Weights of a small transformer language model: RMSNorm before each block, no biases in attention or MLP.
Each number is 128 + 32 x the weight over its row's rms, rounded and kept within 0 to 255. Layers, rows and columns count from 0. Numbers have three digits each. The size before them is the row's rms in percent of the matrix's.

# q: layer 3 attention query, 256x256, rms 0.0365, rows 115-150, columns 0-63
# k: layer 3 attention key, 256x256, rms 0.0366, rows 115-150, columns 0-63
# v: layer 3 attention value, 256x256, rms 0.0365, rows 64-127, columns 0-63
# o: layer 3 attention output (transposed), 256x256, rms 0.0456, rows 64-127, columns 0-63
q115 100:164087156120084135133151138147100179153147138135212136155086197106171156147151127152111113165152145161114161104087088186125130133126172089118115127118145174117099137094130165081139068120147128
k115 095:197108124082189145158146141132136095137108088196133127074131154115166126161129100144095121103111148125093130086121134140069172084092152156126157183167128103130146168098101132084164094081142124
q116 100:083154084178136135147116102110121173095206099145121164181129129134149142103162125197138091115158121114096172145138132186104055078164139136180131118156095191134190153184115142184159136130142114
k116 100:118124125119112088067137132097148126130037156132102144158153168108093106122119121113154099095079138064127092154112125136154171102121132174105103118164116085133100199128084121128121112172114133
q117 097:097148165137089159145084120142144122137124182122089161074094117167078117128148122128155113132116073068109100120102161112129108155151122029138128083186116125101132131087177095181102132113156120
k117 096:146090135134112197148130137114124133126115141149175171151147116133125118115130118168171143205129113167084124150120145135133103127147132126153146141116117135130112104135105112104122153135200198
q118 104:146120128152187087147149073096190110109119121103127125127137114181221096175203112095070095130111143142085184162118166132131166107124181094182118071135147156130128170156093141108088133100125151
k118 101:098154119136110135124144136113121096159126133119117106160166183105146125086149097087144150196139098112125112142196162173129108159118115014111097197113137116091134193168129135197103121122152096
q119 110:156117164085128149140105198174085111118156086173151154124121093096097172128106086138091141079141165100154117115098124156165076170119158107128181155156149128109169152107124120118112157178055145
k119 107:108109195150088113105200148118147121128124115116138096146146157149105145143184111162089090149153153116165110097124139166132125099159127089102153076120128182115089152115188154132157136131118120
q120 090:129155182132126110139147137108118103167133088127128092134124133059154123118144156158127122107152179093138131136070065152123061089096094149128113132088106059091132138128134070128159113093108126
k120 095:106178045099142147088082142079144095103115072140154140151097142167164144132087135097098161095131164114120093157097153147091167155130159112123175127073123112095138136114191090117078103178185107
q121 103:223152103129077120058180125124121110161149108161148172119097088140170128063102074143124071146097069169112225087177088092122132211093127113162115158147131079090143089146112190149036133100136143
k121 098:165141154128122127115140131160116129137102089121127154149149124125171103143110107149134106138124099145091082190139104186137139097082107059150123125134196153091130137122125123068150084182147116
q122 110:179065150125093138113112168124196094106123152170078119142073142138125141162184123094169066140084083087150131121164152081112125081155098143111083157140186153121156124089104177102148076138127183
k122 113:113118075131174089149133101149130160158109115073128162111103111179134116069162101126170170127056104141111163066154170135122062148103158076137097128072147120108156086130116088091103162100203196
q123 096:201074149079099147143127111161117178145105148114107124135068151111134149057117197097093093092108115132154121143101071114133154142155086170156139163105097103150186144135178131079144171189135076
k123 095:142097143112111061127092110153125084157158148201114154116132121154135142123104154110161128119159159181099169201193143123132126131147081144094132109162090133152140135107137151133185139122154155
q124 098:092140118114135150129059137157101115182107138153134091094171156158141128114137155143139120110167156077180125125157135137184118086159162215144175210105164121088148116160110134159059094130139084
k124 099:112170127149144139150125115130187085136136091149163103116139097102211139138107164121139138063183158121073130178102173124132130096138086117112117124127112115100174165129107133121118081151103130
q125 116:163126149091113094093171104131102088113155147106127132107170121166205180135112140138103105082109185131087140130121094194098170153137126168114105125089089127110167126125189100168081154160171166
k125 112:138084125122166146105165123141108115167131174091127133119100136151111077157135160113082126131177151138150140158118135194072111069088157109117108129165089081069130120153132172113110083091099118
q126 104:090111097116183144148131183090100143170103154173134136129159109095126130173119088187056113138104095073173159149129078123155115141097071119113073126120087117145140142107126129159145118133150146
k126 100:017138157118110129190122118189084074128117196156107176072128189166150145119086128177055117184140118117127132165155152135120156141136154151170192123164092165160173132116147081097126153130134067
q127 108:165092156105099100104155145152106123090061124092192155162163098123116089111068106176140139126079125157107140168110160141148105117129079117110150072125145139113139130125116060137091107145098157
k127 111:117092160115101177096126131122105127141177066221146181131131105106106159152155165140118089101144126022066186105118133147126125122123100102052140167129133156139178074131149151106104123106094130
v64 095:159093151176115125143101127204148155179133147120136185091171166122151076149141136080139141155170154143192093141096122082183137163151127149140101125127146093120148163092155161167131111134129107
o64 096:083158115133116149110169118146102141099141173102085046121100108133137157160098113154168094111150110152068177093098133087108093138177149091122141174109097122146157060111136133098135115155120160
v65 105:201132134135115122064102094109165163087123143115141102134151149138124102183110184187132064148085166156124142183115128089173155149132129157083046186161090117103163111135146111119063153156158185
o65 108:151109137138056073178141169112156146154126123112135133131069156136172113090109149157133139105081137204139114066158077102125134111136173141081186158121134157111166081141075132142118160129132085
v66 092:177093106169132128188097150164147106111112138125153154126137184154144178183118132125154114131138171124062092103167132134084150137143111127124105123083081139143077126188128168131169092120130098
o66 097:099104145117174171179141107190133131147092162116107113198115199106128075136133164108118111137141089153144151125111133133194107143110139075151102123132111109176133112091157108159202098141084149
v67 098:084113176153149161152190086186035100168110150102176052154118153162111112100164136142101112127145087142161136131093146122084137095131077168119100166105153131099122104094157118107119147190169123
o67 108:138148197115121109115043144100114110136172110111137206106119172154103168145097177127148150140162181124113117106085129126080088142115125065114166119121111121151100119171136096134122090120122133
v68 099:120122126127100145153140093131135150122128111171152095105157166119127125088117162172151167148117108131150151145115147148130079102209051136081080168110090071155150153093111126119133124156111066
o68 099:142118105128141094119086179145130125124168086100117144128091071142154118141111081081079115131101121128135115115108111158120123158133145112122093081158115155084109099116157122111191120136107139
v69 102:089142124174169154094104136149152174209117159121114191152197139160105091165112170165124125111078088129125161131132094117104113151103188166144157120191159102176097175120125132097107150152131158
o69 109:205129131117046106149171085032080140080168123075142148090087128131098146144180153152153138102157145109131105140103151159123108129154133136123130128097140119184150042134146145117121093180128168
v70 100:130113109149150182110154144139138119127116125145134133153132211089076131206125208112137106126188065087141072110106153181154189042125144088070122170093142133122119165133115060120159091163081120
o70 100:191153171112186080142137126101118162170112108110089097131120098189131106096107127176079158148119141113131178105104105091113071203073138178135120103143125101135132178121126136113126122129129101
v71 097:082140152122145132165076112114145090171179120104154139099136157128135113137174156221122101143117110071157167108166078184165087061158174129115122097101088085111164104069117107171121108093134219
o71 106:195144074174126100077160136070139127169154115152053095141072131156117130146158121087113164104141164190119116113138175112126166177056104074112121109158137162085050049155138124126158166119102113
v72 102:157166133081096152151092166102129145143176153111147141107078099120189150071126103146089123102070097109147134118144137121118201149146131165146140212113109091095163089135117100147090164127182099
o72 104:132130150206102084131199170166133158139190144137160166059127117096145120136073105130172137101129152122099107152088089086111204159148117140104123119143148134099129142113129251085133169168094122
v73 106:109225150094107109117110143112132101137161072177136094136121151102126106139130162062090105162144072115174191141102122159120092197146115135131153141153117152072157121176159181179127096134087136
o73 113:149097189121107142092089103172088121171117182146130147073182123101128165093108092159132122142153112136107085134123126102106138111132130082135103079117089142075108081122166136106141164177146107
v74 100:158108185126142107119133132164143146198147120156175210086078086139142155138068090160105161092169118137134111110095122086121115099089140111143139107124121124100082116146107114147141134203128104
o74 110:127144092097083096142128080144121102063206101116095116117092210111144111164146105125066072113127085107125101113111088166163124139164123155135089124101129101166165135124078165106075109162105093
v75 104:152153208062109117155055074129114132056171151083141136158130127163142111117104099121127140051177157099118144168144170107059064134192136164101131169119120106125153108119054123161109138123145122
o75 112:139090066123121092100064153137133077122171129150152141132119128118172118164132123125128107156116196154134139112119106162122107100052096078107112142108111110109107064086145168123093097129107121
v76 101:164200085125199146150102121091057129132248110133148163146108107170133122100167112155137125139132134172187063076105095129141103083166128127105191113111172141149141138158180064056151177123153122
o76 104:116146149138114181147179109138128086135088206124097094097132148090080130146104151086098083137119158121074131081149129064097121143166036129081103140124159096095112139121130190099125130156069106
v77 102:123111130147177183098078182129183182154088137114140096134102114103141144151118139150104081102131120100120105109140160130102150091137137107073150192165124103143158121124112180114089142112136164
o77 108:123116120152105099123199096106081090075073051151138138142115117123149164134096100103113160130099135110103132177118112086148149122152194096174120153103137127112156129106102102123143141138116083
v78 094:122124144173154186081151147091028148116174131097131097137139150147082099151172142112081142099172064095097102157166138131189148138140083148104135126184111164139117163129099128169123181122155132
o78 099:125101131108156188092195094157097108149100121116098117138082083162135094138038148178176137135152160143108117084131142063149183140080062150121142109095126105117128106130097123105129074151120082
v79 099:122117113063146109156087103200138139042131073118166115070125088121106119090115162169071104099183124128074118098089122135134159151161145084169115138103089167121168086104165175159137094085126163
o79 107:068126064160160110133150200105192181186174168178072140146110153116137126115139127176142166153146098129163174159108141131125133142122092131095136104123183139162078147125131124134087112155127088
v80 097:154125080115156115162106156142126135178129177120164162208121166095145105145086098152082208142095135095132121076098157123105160108112159158149113124111150162167169120156156079118107116114083182
o80 104:146130117169139089141154171086147200085130143119158126119147131119138154087106196108092115174177129100162147169110131107115117106093099109138193166158114159088084126066122130161111091168129094
v81 102:158169177099153048103122118101128199165123146121182110111127101107153076155160176102134166058127152146163103157154143136181136133217064102106131164138167131036111105151095068123129134096144111
o81 106:167114147166084185131159138118125109104169144071085116147077200100130119088156145120134112175091154108092137145154096082090151126118130142178132141109170092170090130146125133126097125120131165
v82 102:177143184096134123063083104193153159111118137126109101154138183095131162065150061100148167138119115134079155115156111108055142152190131154127122150162099093100163128103093115166149159083119081
o82 106:125150118111108159112152154168121091158115160142133161064105139118099135110161120227080111085094140151162113137133100160167106162130085100082126123151153148140139138116158181119070134129144162
v83 094:150089057161093120158075145126128133127129112100164114146150202106146084101105073121141072180133159147114170121174156165113154136154153105121145118188253109099096112111136148085112123145188149
o83 097:034118117149098132101151159108059090131093108180148110127118070128134136096152149102078127113207108161186093140112108125107091132086147139087151104113126057130091113072106102134125159150144126
v84 101:137112083061129142125210139090151156109119143110120051144120138166158073129119130128011146182080142128130139153167080088148137117154066158137115133136132132107121081072144123128153136163094156
o84 104:129111134165107115108155145203124096103118117136154098110098130156065160152092176108187166124159168108122099111155120125092167096167107091135130106114145146114106094116086185136118113109163143
v85 099:103091144156114097084117181105181123158194131077153161185122091134107142054174153130140144142027134101093126105143136100195164139198147129114105151172092165111134099109114131100147095156072123
o85 102:111142165092130105160084081158166152081109169176161103214104206127142102169106092159154113084158145111091132126144144133119087097128122119163111147110198110144154150129134124129119173163094112
v86 093:146155152198102211111164151148148182070114103175110123130098130159163138156095145172152050103116106176145195110080084109110069115154102120129116107139115143138125128115105110112152159133195128
o86 100:188169101129156105140137090127135088171184149061179127126114127128130141134132191052111140171101189108106125147165092119111146128088145150070085090115115132140094077147166143120132054112120093
v87 099:094115150112075093099128115101129122125159085109170161136112180142158154146119074129193089126085129182144103087094137126201138148140147178165126071170154135162115148120125102137167075096150110
o87 099:148157121139106139125129099161099119086167213142176113168109132171093106187098212150154150131112134167095170156185089109111096124123118139097199119133059118133144112143143070135169152159127123
v88 102:115097087145119124114154163099138111142126116093095140084149123132162125145184079140175176128134113095154152108150135111118101159120038139150100161129052169117156166151144179161176172104145091
o88 109:046160108098122177086110084146089146137099082099155131087102178114170099104093110121187124226152136162128114143095137137124169172163176108143155143128147105112117138157122105106121089151158141
v89 097:091227084115154145160163184144093097116131139083101107110157157062078126073107171149125125154087155121130094130185115147143100126183183105094153128093126140091153170111113163197145139188143084
o89 105:147087149118147120133126136158093113122100147130117137104120102172147141157100153147150136089157084132109151180123128128133133101118100140079115107184119089106103146209072172092143124119149163
v90 105:089139125150151151118123103197131132134097149095107120102151119136086044196083107095162139094114061108115136153111098109112126114153084162207144139127190136092195117190101111129108176142092096
o90 105:187134103124164059166162143116130132134183105158142177137149154189156092146144140197194122105200172117154131132116183171155134194120154082137119089078119129175183153130094088131155131096132118
v91 101:153138101116126180146099147080117159081146130128106105176110064140164128114118154153148137173145080054108162128124095132105143160166176120151068113142150136099098144078121126106115113067128030
o91 105:053101107120144140139202134148179089122073175126135142106122134058092083147154107152122120105044147146106107116151175150062129120095092145153108142104148149119128096132156117145128121152149121
v92 102:147114095169107141126136146075167115131094101198186169113160115080217089148072161108101077088089136135134203074117141128149152175109184119115128125161106125149150121166106127139138101123114162
o92 105:107149155197125076151142106131122108142144101114120134163150124134127148154182175156117196108173110114088094136098055126137130089172114148143166136095124150153128149149098156147121206131139131
v93 106:083095193159175140156157085109137189109145158090135137129132129163158149099089162059156117121125089215096105120154112114146126114112152090072104150124094106100163124164154140097151160090072127
o93 111:093124132101068092167064172102146109186159151088135179122101148126065149077141033162088121150143172119135101138112115161144130142206135123154174133108120099120163096134122173122149078153165121
v94 097:124088117178101107123121140062158116079141107107107138171128108100120092098146162106058148093149114077159170133144122157107088108134140110144159164170136121108148100186114141078194094106134151
o94 099:105079167091141097052128126176119079131147139135106061071129122127078156154137157116160113209069160124137126117150136101173111072132178117148111074145158186115080094133104080127115181158152112
v95 098:161094142113109104048142173122120180141113208124128152127215120139102075148131112109123203148137121179127135134117221142145156097144103190092172102079138125123149147136107103157093046114149112
o95 099:103103150075068153187133135111092137089154065059150095132100093119187100111130114167103055108110143115079099146159073092125130164090120142102140095176145163153097094176083172121132158186159153
v96 097:151064115171128127145105142114155129130073099097166143100081154150098111193077135099145121086140121169121090088144164086100129136098114082102150122122181122100175096124121127197149052180126112
o96 102:143158146115129112116139113131144142167113067137148150164172113134172128110104099145101110089145126071097112098143094122168155107107119115166139099125071164128181141106143097134120156064144187
v97 098:113119143117194065172176102142097106099141117119094131148133140147140091143122178104104154154085152108130160085179106081159127139096196109072136131107101117123151156154092082093063101145140118
o97 106:136106106129112177112111125069107151120070112172107065116119127146094088084116152149166102178134119070149114103110125127110118124119132105196043117162186143147139113073125195177125143172110114
v98 100:100153098113128116121127111145102117126166205117142193187080118127110122116166151092093109129106117104076186169126140186181175161119145116087117122139096055189106105115185126166107151135079112
o98 105:153061134166101160149059173109185177188125144144119093133118110108103100120154091109138192155134165146193042110144156118151148142120114129125087126127169190095106118140100122099134144165093105
v99 102:074149113099176131124083089112086144133128133097106126149205078152134092107114175124116111151141127138042097137111126094136143157097093096097150046095135091171123131137152140137137136148093112
o99 104:127112159078132104090176088157150066118119137166156121155097085132092116109103127161113153118075131140198118117216213126131160134105148169114131145102114121144100162146124160122122144069120127
v100 100:102171122161166114112091129102128063133114124088147134153110131114102114147117126181093144171162115165095128122137108143131114124088121122165124188101181173081170194069093102152164113127141088
o100 101:078127146122138196117133118137164174130163156158169132104146130131101106143108081146159103092153128103150088129139198126139057165098041129069083155128138100137093157132137105109139110116143110
v101 102:087154134098116179089140127101188136145142110165115123107152146103163186112140145157156169152116090095101152084118178132072060133093166109113115135167153095111185149145107146086096139084081139
o101 104:161120089152101125161149187136155099097138090136164086192095143124116091199113081108102130111135121170108131157115113128141134177128137130186121163126132138123049109142146107153167125131204115
v102 105:120154130092146106200153129157125162104152168141092124105125116068127149110131185150200107165112152029118127051168115146072152179179106121121164108147129092111094203090162157147133106145150111
o102 106:142177096151112118115139145165142074094147144100187168134111120131131176092153128087111139138105125205163175104134157128151085166069098138088078163155075139109169117144120153172111071194175110
v103 100:123142160170154148053129134159087110087187088100172166087105152142187069110075163178141123087174107094105167104145159145121070152124175089159106132055158202101082160125115138137134138092136130
o103 105:146148101122113132163103118111168141111179180174146127172156214096049119121133098099136116175118098119167107129153133074089122128118096077116156097128097101165144108106127130085166125087072110
v104 096:196089130098198158140137154100102148106136153126137076144061094137209099159128156164093184154163144066125129085133186095155158081148067075093128111106091118157131158133162113144102179119069154
o104 098:115091129130134140105161080167158163121069134145107139167103182124086165122121122156162115147147116121099106133114153100101129124146123137164070127118132148186126157090125127098159118071172103
v105 094:115111131085087077170157201153073120153108113136029080136088104077054091120121107171102094188130126141118091130156108078112122084119127093076122122143140109072122099150176111157180207156138123
o105 099:090133185120114135168139145133155140140113153124127141094145117182119187077080141130114124178109075127112184095130138148192187132122150161086140149173137054153143114077077132125073121101150157
v106 105:142099172123201169163195197062198183125117097105178145112169185122139140162105135125130094106151066096115136134145137115135160153136100160160144135105132085075158189141155191124161143136087157
o106 111:110161122138119148114124151087126132094082181148154164119139085159096142125104124130113174130108085118090146145111145125100136126198157090147119140135086150130100108141136054118158109118218076
v107 103:141088165103100146170117112169140153139146114110115159156149146159126157125101111124149090141171161094095107162144104099163177122180124178173152090129167115142086085070125135130154194051116171
o107 110:070151130108159162118162135096140130185159161127104073143110142132098181117101149150141106105094056215117109116103158121133120133058187125050076104127111115112144122147143162110103073120156119
v108 104:176151048089111087147183114127124183197112136162126181116072158168168142126149130146145157067156161099134135117171152087100103084123139100118124155101116111142122169099174129112119058148151141
o108 107:131115176173091160170118075132117163046160139072158144182113141120149126104123131123115153113092121119114148109169139131119106119106096112147186127128132124128120090103119100105159111152106143
v109 106:097074112112109168122181093167142091132108121144103141150147160118147070117073139197114165116192083088169139136131145165120176159137153154103120124149157078114111176075095112054169074072116125
o109 109:157114110132168090171144190143133111158100126103050137132086100072075124068127143139089124129090110116120116149089113138146107109158151111158117106122186133146143075185165112086093171141109168
v110 097:087107129164123133166142075146121113104141117106153132137192236171168106111136102086157141036148102090086152059089142127128154118163110108093161091154079100088110067171074148133118093142124139
o110 101:124076121183140114140163141103101156107126156159102107175122103052125115177114158155126115136161106131165128185121146172128082190082130117151123118173155183142078179079137117127172159142114158
v111 097:137176173047105101137180137095152147112116105109136124111089139118180128156189078068178137095139112131139145116178125064175154080140109094147132109131142141127122127113075095179157146186144146
o111 099:106103119132131148139090120136062126153108104121147117100129170171080130123148133151137126111113103140121137076121115103115140171171218103128179088106112142138112114080129114105078127093132072
v112 103:138102084103107119168137109170136168105142149167113135123139149144161076147154199137125148126161132199079084108143145105104150149186149141090102107111133139150114155104062070099123089030111170
o112 113:155163140178100184160146195132096131062084168117104104166148164082060129082092119138117080167111065143147102086109095175130128095105102164169140073119107169102107143114205096137124084168065032
v113 105:108131145123175165105143068164135145090130091145092125171115146146070069120091119073179075153060160121117132160083098128142093135138128140085139122111107087139105170134123118169181117190124084
o113 110:163135168048145123169096131142127122127108150156092229106133161152144117153113138116082140101147134151134193135131123130176106120187075112121143105118155103083173143083129142135099167075091067
v114 100:180098127109115156087126149107101151124112106127073112152197133139188115134089137119162141110178194139130104097170094148115171136090168095125140070118116155109132086127135113135113137154160046
o114 103:148120086117166112128197077127068067133116168157153092122116163080126109151130161089100129149093032140133049170113078145136094094129142161126105133090143124088100112122105135135146138118112102
v115 099:138076117098125138079215177120196111058159134092122095133156072144150090121110083197118095121156133159161128170118102217105153077067141096135107125100189117104106120156109094159090105201114197
o115 104:119137151142133111195169148088138099139120126123156050096161204121094086090128132099187135157132102117166073099125180114135106096145141158143156132134128126099137086135067110087152174149190131
v116 104:087096182105091158124052152159141162109162108100139119086098095118161137100139082145135100125122140138146056126165113144163081102146095117140176108117150110110145152147123058144098095088134069
o116 108:126118090136122131125152133113108047059158106132103137175169135196115116200117123079158078151115158142081159128141126122138104141117166102143162159146163072115138160147121153126081078124175135
v117 099:110125134166101166134099136112149176172129133119176065198113167136131078207124146112112193111082157156171110137145128104103163108106120142157089139115141146179103066086093131112128153082121077
o117 101:156096139090172132120161144164181047073177116156115158124165156152161147130142084150175147116148081116081081150084145161097091095097185215136183133142150132144149198111125103135130114120113125
v118 100:160133104064135191108170072080148127119120105167091183150073177130132191142109116118111118114136125135120086148152108124096158115132139183115116111134132104097131155136054125131092091176104157
o118 104:185109127154169132131146135172150177123144142170170110135169116134133075132141129109112103120063148171107078100114153065175110170066172114213178132130106176113121129142162148126129166081189085
v119 097:111102117106149175120106153109125093115113153165119119162120163207163122113152106119137164135184131143082140185118154083103149113061118150146078154123105124130112099136075094144072165128115144
o119 097:122151072090115117180183142144151144124128061147161141130161069109136093123099097107107126114077189067121083139166144155128116128110129133090142186128124078119104080111118113136143140129130121
v120 095:117152134171067159197159096143147162054096114163146130156119141156136183115105129146032095087127146149171125103102196142107140095158141177125124043121163185168124125093164074173142167143112100
o120 107:171101154135200102095084233064131131118137154111103104104104125120184097143175139154146097151148133085124084136097142132102117154178140160084152135124135094176089143149147126078130106101150140
v121 098:187136124158114141139064181140162106112129183119136121162156063074108166090097134153137178121121102079140113146099115137138104101168117135132166113153106172083185154106089132140132094177128120
o121 102:103107137169091132132105049126036143116123110113093161103135122126080163195210181118104062126129140128128133134162159162192153082085157138145121136092154121118067156176076187147109115121156074
v122 099:069135111108145066121109151128183084100101121185100062126136095151151128072081172119126073107132113144154070100108094090094120088144128155148109113094095122142079165112144122145146110128136148
o122 100:125166050188157181181156086138113118190177165144169132136155089150166184187096093157097139151151162157086202172119107137143159096140153138177127041172159156109165148096130111152139119141139120
v123 105:077128171142139160158061132118141125102115062137111084186112157152103137071148160127168131114136115173142110122094112125108086181187128144147102143090178114093205131051170081124141065129113112
o123 108:173127121151128133108134114100160123155085152121092143135174067157155142073157134169145131147072151089089127127080150123121121116032110142089166139166097112103055108135127116142103121095065124
v124 094:158137084143116147141138072163155133103143105083096120105108102106159161177146110111143157138163093091121139147152210102156118122131133092125088176085109171182129079092140144161153125157118159
o124 098:155190092079175112156140166120206156108097132146067153106118172166134081116129133136119195124105125133171163128111113120120112030145166119149153133134144114110055101112109124133141070117127095
v125 106:142165043128065152127076120130073128196142172163120057176126176124129178130131145121132123132138141164094106153116079176112115048183090098127111121117116116081075123113137110124149138075147140
o125 114:121107199202099147131155063162115079162141160119128113074171077151130157164137098021118048170121116174112115091147147177135166192102108212096164108153129125133122134141153087129130158116142114
v126 103:094134135124132151160094129152122100158171160147101132119094121115142111146111136134171148125137082170126093086059149155113147106127157122140136203164112160097153133190126163178142154172108075
o126 107:101106097148161142100156154152126162138098142069128124121132187107116138138074131133115110089121119093117124153090102136120093142171117096140156120155169144178112134099103073078094160055070168
v127 100:079122143175078126070121104109153116158141105126082111118156137156149168160134118106099090097139178058119096083109111162094124167126209165098153108099107141126142176119100148126162117079140155
o127 105:167145144118148137133131109171102069121199106156184159194116131161117134137118152110179069148153125119139128147142124124206110139066167114158123082105142124142092117099148120145069087160159096
q128 095:124166139061158111140150136146103121065139112106147113147096139125112194142081153188089105141106114085079102164121044100143130180076167088123130136106115133154100114087073151126163130159195096
k128 120:154094112089135099145144146175082133110157133144075151118106116075158162184066230211139100157097187123108105131193081129084104087132166109123117123078126158200095153114121147092162177109154131
q129 090:170063191169127129113104119090155164147177113173084113092086136125097175146173115097154107112104118133103160083085182137106175161121060082098135085085219142124145081125158158095157180166161129
k129 089:136147219159136100158095089195090140179143073144136145106125151140148107107119214111139104186188120142091125126235112155095118168080118100155095105107135144170124119099099165103155158137164152
q130 102:108119108134176084031185138104119131101163153158119148142090077087136162153113119219096129135144158085120132170118091146112100186165160120116112116085091095089138052096074101079121165105098180
k130 097:141123162106126179159091129085114130078200101089122071112124127080125149152077138103145068089092150123132136142153170115128157135124099157115109122120144179144136126161107111133159136119143124
q131 084:153160142130087118196071113107113125139161053135182148129112115131134171074128203114102109141087151148164118156119128145148163121099163124059138140121129150112094118131147148100099076128172083
k131 084:128158116185136087161114126109144129057148087098099115139140188091120116080122149131112097144115158114114220108109083153146155097129116151156141117137106151139110130150178087088161155159142153
q132 091:113109096158163131076106111138131131111110157134151099123151192081071140139125147146205123098148171099133153124076148052098141123170066067127077166082152171133117106118113149065191130157153136
k132 081:109151137069111120168150101143146145116173172117089062120129131124158146108087162120136114105120110157052156130147121150121149064125142173108168159107115109148130138107090139145155103111158109
q133 091:121176119168102161107139122145182112107088146146128103143091114178188134109090084095061123178097145148136116140107098153102082149108183151103138171134077109156067112136164144141070142098070100
k133 091:127179147111136166097140150140196117067141117143099114157133186157163172105111117110097124129097104096185149111092117125169099100147176107092134187071126113130139144114144122140084099131133106
q134 104:129162120104111122134078169041139154175136088132105120125103147117115150141092109135139134127082185105081114145155141117157121177111128132109073122183097097129118115076064087141091139100131136
k134 092:156148148160108101091144162128169108136145130133062128152166158102106148124106083094065154144068090176156124139133076097175105153118189177116088095148121109125128144143120096089155097085099087
q135 096:161107055145145155069131120120200079111168111147160116136120125136103105129109130111125162147138174152132148155172131151101096188167104140153098116139133135131109100150202084109110102164110131
k135 094:121150079146145130105165116167136135117137092120197136119091133168057144112113144137111109114102129078177168152141103166115052189138138050138130111113125111140135117154179158147147152144108148
q136 095:104129119127151118115149136194186124081154119072166119048088131105161081157158115125118175092127166157167127101137187165113148147164144075102075120136149118119101115142147150147123099146156152
k136 107:116128065113137133164142157125126140103116132116162165149135136155176131178111114156116163123109181154152085118142099157148085128092137056189166135061086141098095124139128165095144120131179143
q137 101:186135140110121135113133150139132097120178124128126141048128143125101119096154146149177167109152116132190127137079134097139129107161068077085106116175115155137139099165097115153140133157090094
k137 106:151137144125168162049154108094116152145089171148121160062072140137100162149126185187142097106136130138109189171083128131150129169166066089084081115132157112166160143121102206172135098115074125
q138 097:096122175140133152133140139154124133156054143155091136089154152141132133141074115094095156094154074094105159131134108113174160099102159214137063091121167114125204132148141172065136091112104111
k138 098:109134221143102160137137127132063099077166091143128156186105124113051132125185138106185027108100162105089117114142134095134157068143051105122137082136162176124170151130104133161152102072130103
q139 097:120154099116116135144123118206169139159096198159162215184104146186071131163104125099112130148098128144191137130123191196089094140081101128184140141124097120141138095149138118121102134197170160
k139 100:131143109152152111142165050129146136129105162108136123143107120176163113143024090145097144146163119166101087141108159173072102131142163147134142173050104121156116167144102158100085182113182132
q140 121:173154165076152139156137165173139098077139134146049153060150151139104148060157150070202097151122093156156112108136170092183148170163220079136133134158125152121187116093099140114126122143133145
k140 107:172120145099152187119136091154100087133120131135139088060119168130086134105135109214149136103174162126117144128118048161167150230174167079120102130175157090127116103127117073108124127116104115
q141 108:112151126142165064147088118115094131128102135035182117092097100169136063148124039132141143114106087117079107142155130109100166178125112063112099119129148191109097093187139081107082139117130114
k141 124:138154118149185147108145114168124141113046115161163167147106081138116100099095083131055129088165115124152130155070142215097133150108095126151130131100113085117101094154164136095019145146139062
q142 102:191179119142140171148080096143136132141099135118138084102154162137161137147086120104123206111138121089150170154076170104125120115100110081137047188164152080111124105115125128136047096102091112
k142 097:171144160097147163066145096115116114103123135136098158117088139112142199101113165121143035109151162086025143155157113084125145175112083075102085083196185082111159104106096132144153157101100110
q143 102:117125083180138109101156166171151137143199134156114110148124144132123174092099132177136193063095111152162099131095158134098130181125158131135205143145122113145103193166127119088149156181108161
k143 105:127197153191127107225063131143088124166130106133159119183144085113117097143145153100168118168088144130174097168104154067088076127114132104120190141142131140160168146176119095103150125150095094
q144 119:128161110204089161128090153081116107171119097128155123102122125163137066109183053049112200114114066142148143146057167146134144125123111201138154128160125080158133138191142135122044081119102095
k144 088:106113131161137099118107143153211126152055145103138132151121161075180147106098161139158168110092079107125112179136155143180142139129150155129094180127128150154114128113121166116123137063092066
q145 101:150149148101104100086099118082124092185139154124156094158155082145109092139154155088131143167134142097141111130096113153166101142110219175149133090127073091158190112140142111165088056122119124
k145 092:136105115082134099086085104136159128162139126121121141137089112177084196111111104130111172116118130139154121130086119087156126092138148162108120155087117116128130056121103180140098060090158133
q146 089:057141151176146149068135192053156141128100137155099088112085120120190149178136116108174145116102148102125116109136087171132132104132152196131108156118062124146117093093106093134126158098155164
k146 096:112038098146108122113137101111112091069163152141037206100123141110101146166101127179136173118085197147091111114143103159182103110120175138120122119153115104141082151162146102111135183171116151
q147 089:124132195140138135145114145162127148160126111118105143099110182140127118200132089136128143086093149103116137101118119092140115140125071058099125107072175203088146155136113164085214150090192147
k147 089:135067145158150091097110128118100112188176111146140140132098129108139084135103141154114120144138160136087136131207145094078197141155098141164112108139141179107162093153124138138124178115112185
q148 093:155134106067164126156131094100166161125152167138116066160164147067167098141131158147126119157123152148127103155056094135168157129134132159121104157130098186113102140137121113142117158162113071
k148 092:112080046075140116118099166120109114132147146097040069084145168128114145108063157194162190126107145100163139129107063122172125067113170156113217141146119162152157126169089052185140156143120066
q149 091:147097149061103057083111151179156120191164090110084126093157200096114080116090130122107134096150135100129128098097142047100125098154075099130106122135116156096160095155102130131166096104129092
k149 089:101125190156142130126091134115076158123121130178076137136120142140130177119166136161206105088094095098101122084142127147139173085121072085110122169189166138106144140122142131192130072138130166
q150 097:106160126181105138060174127151098115076157117117076148194163135154073109114114140105132104156081124143173098132102139123110101113121075101135117142202133091186132099116167161145156135110122136
k150 095:162166154169174175129157109111155159090073099136127112190114128160161162121172147105129057093121136166126113107121140110113145115178078149083109137099118126131127100098136158150138116103143159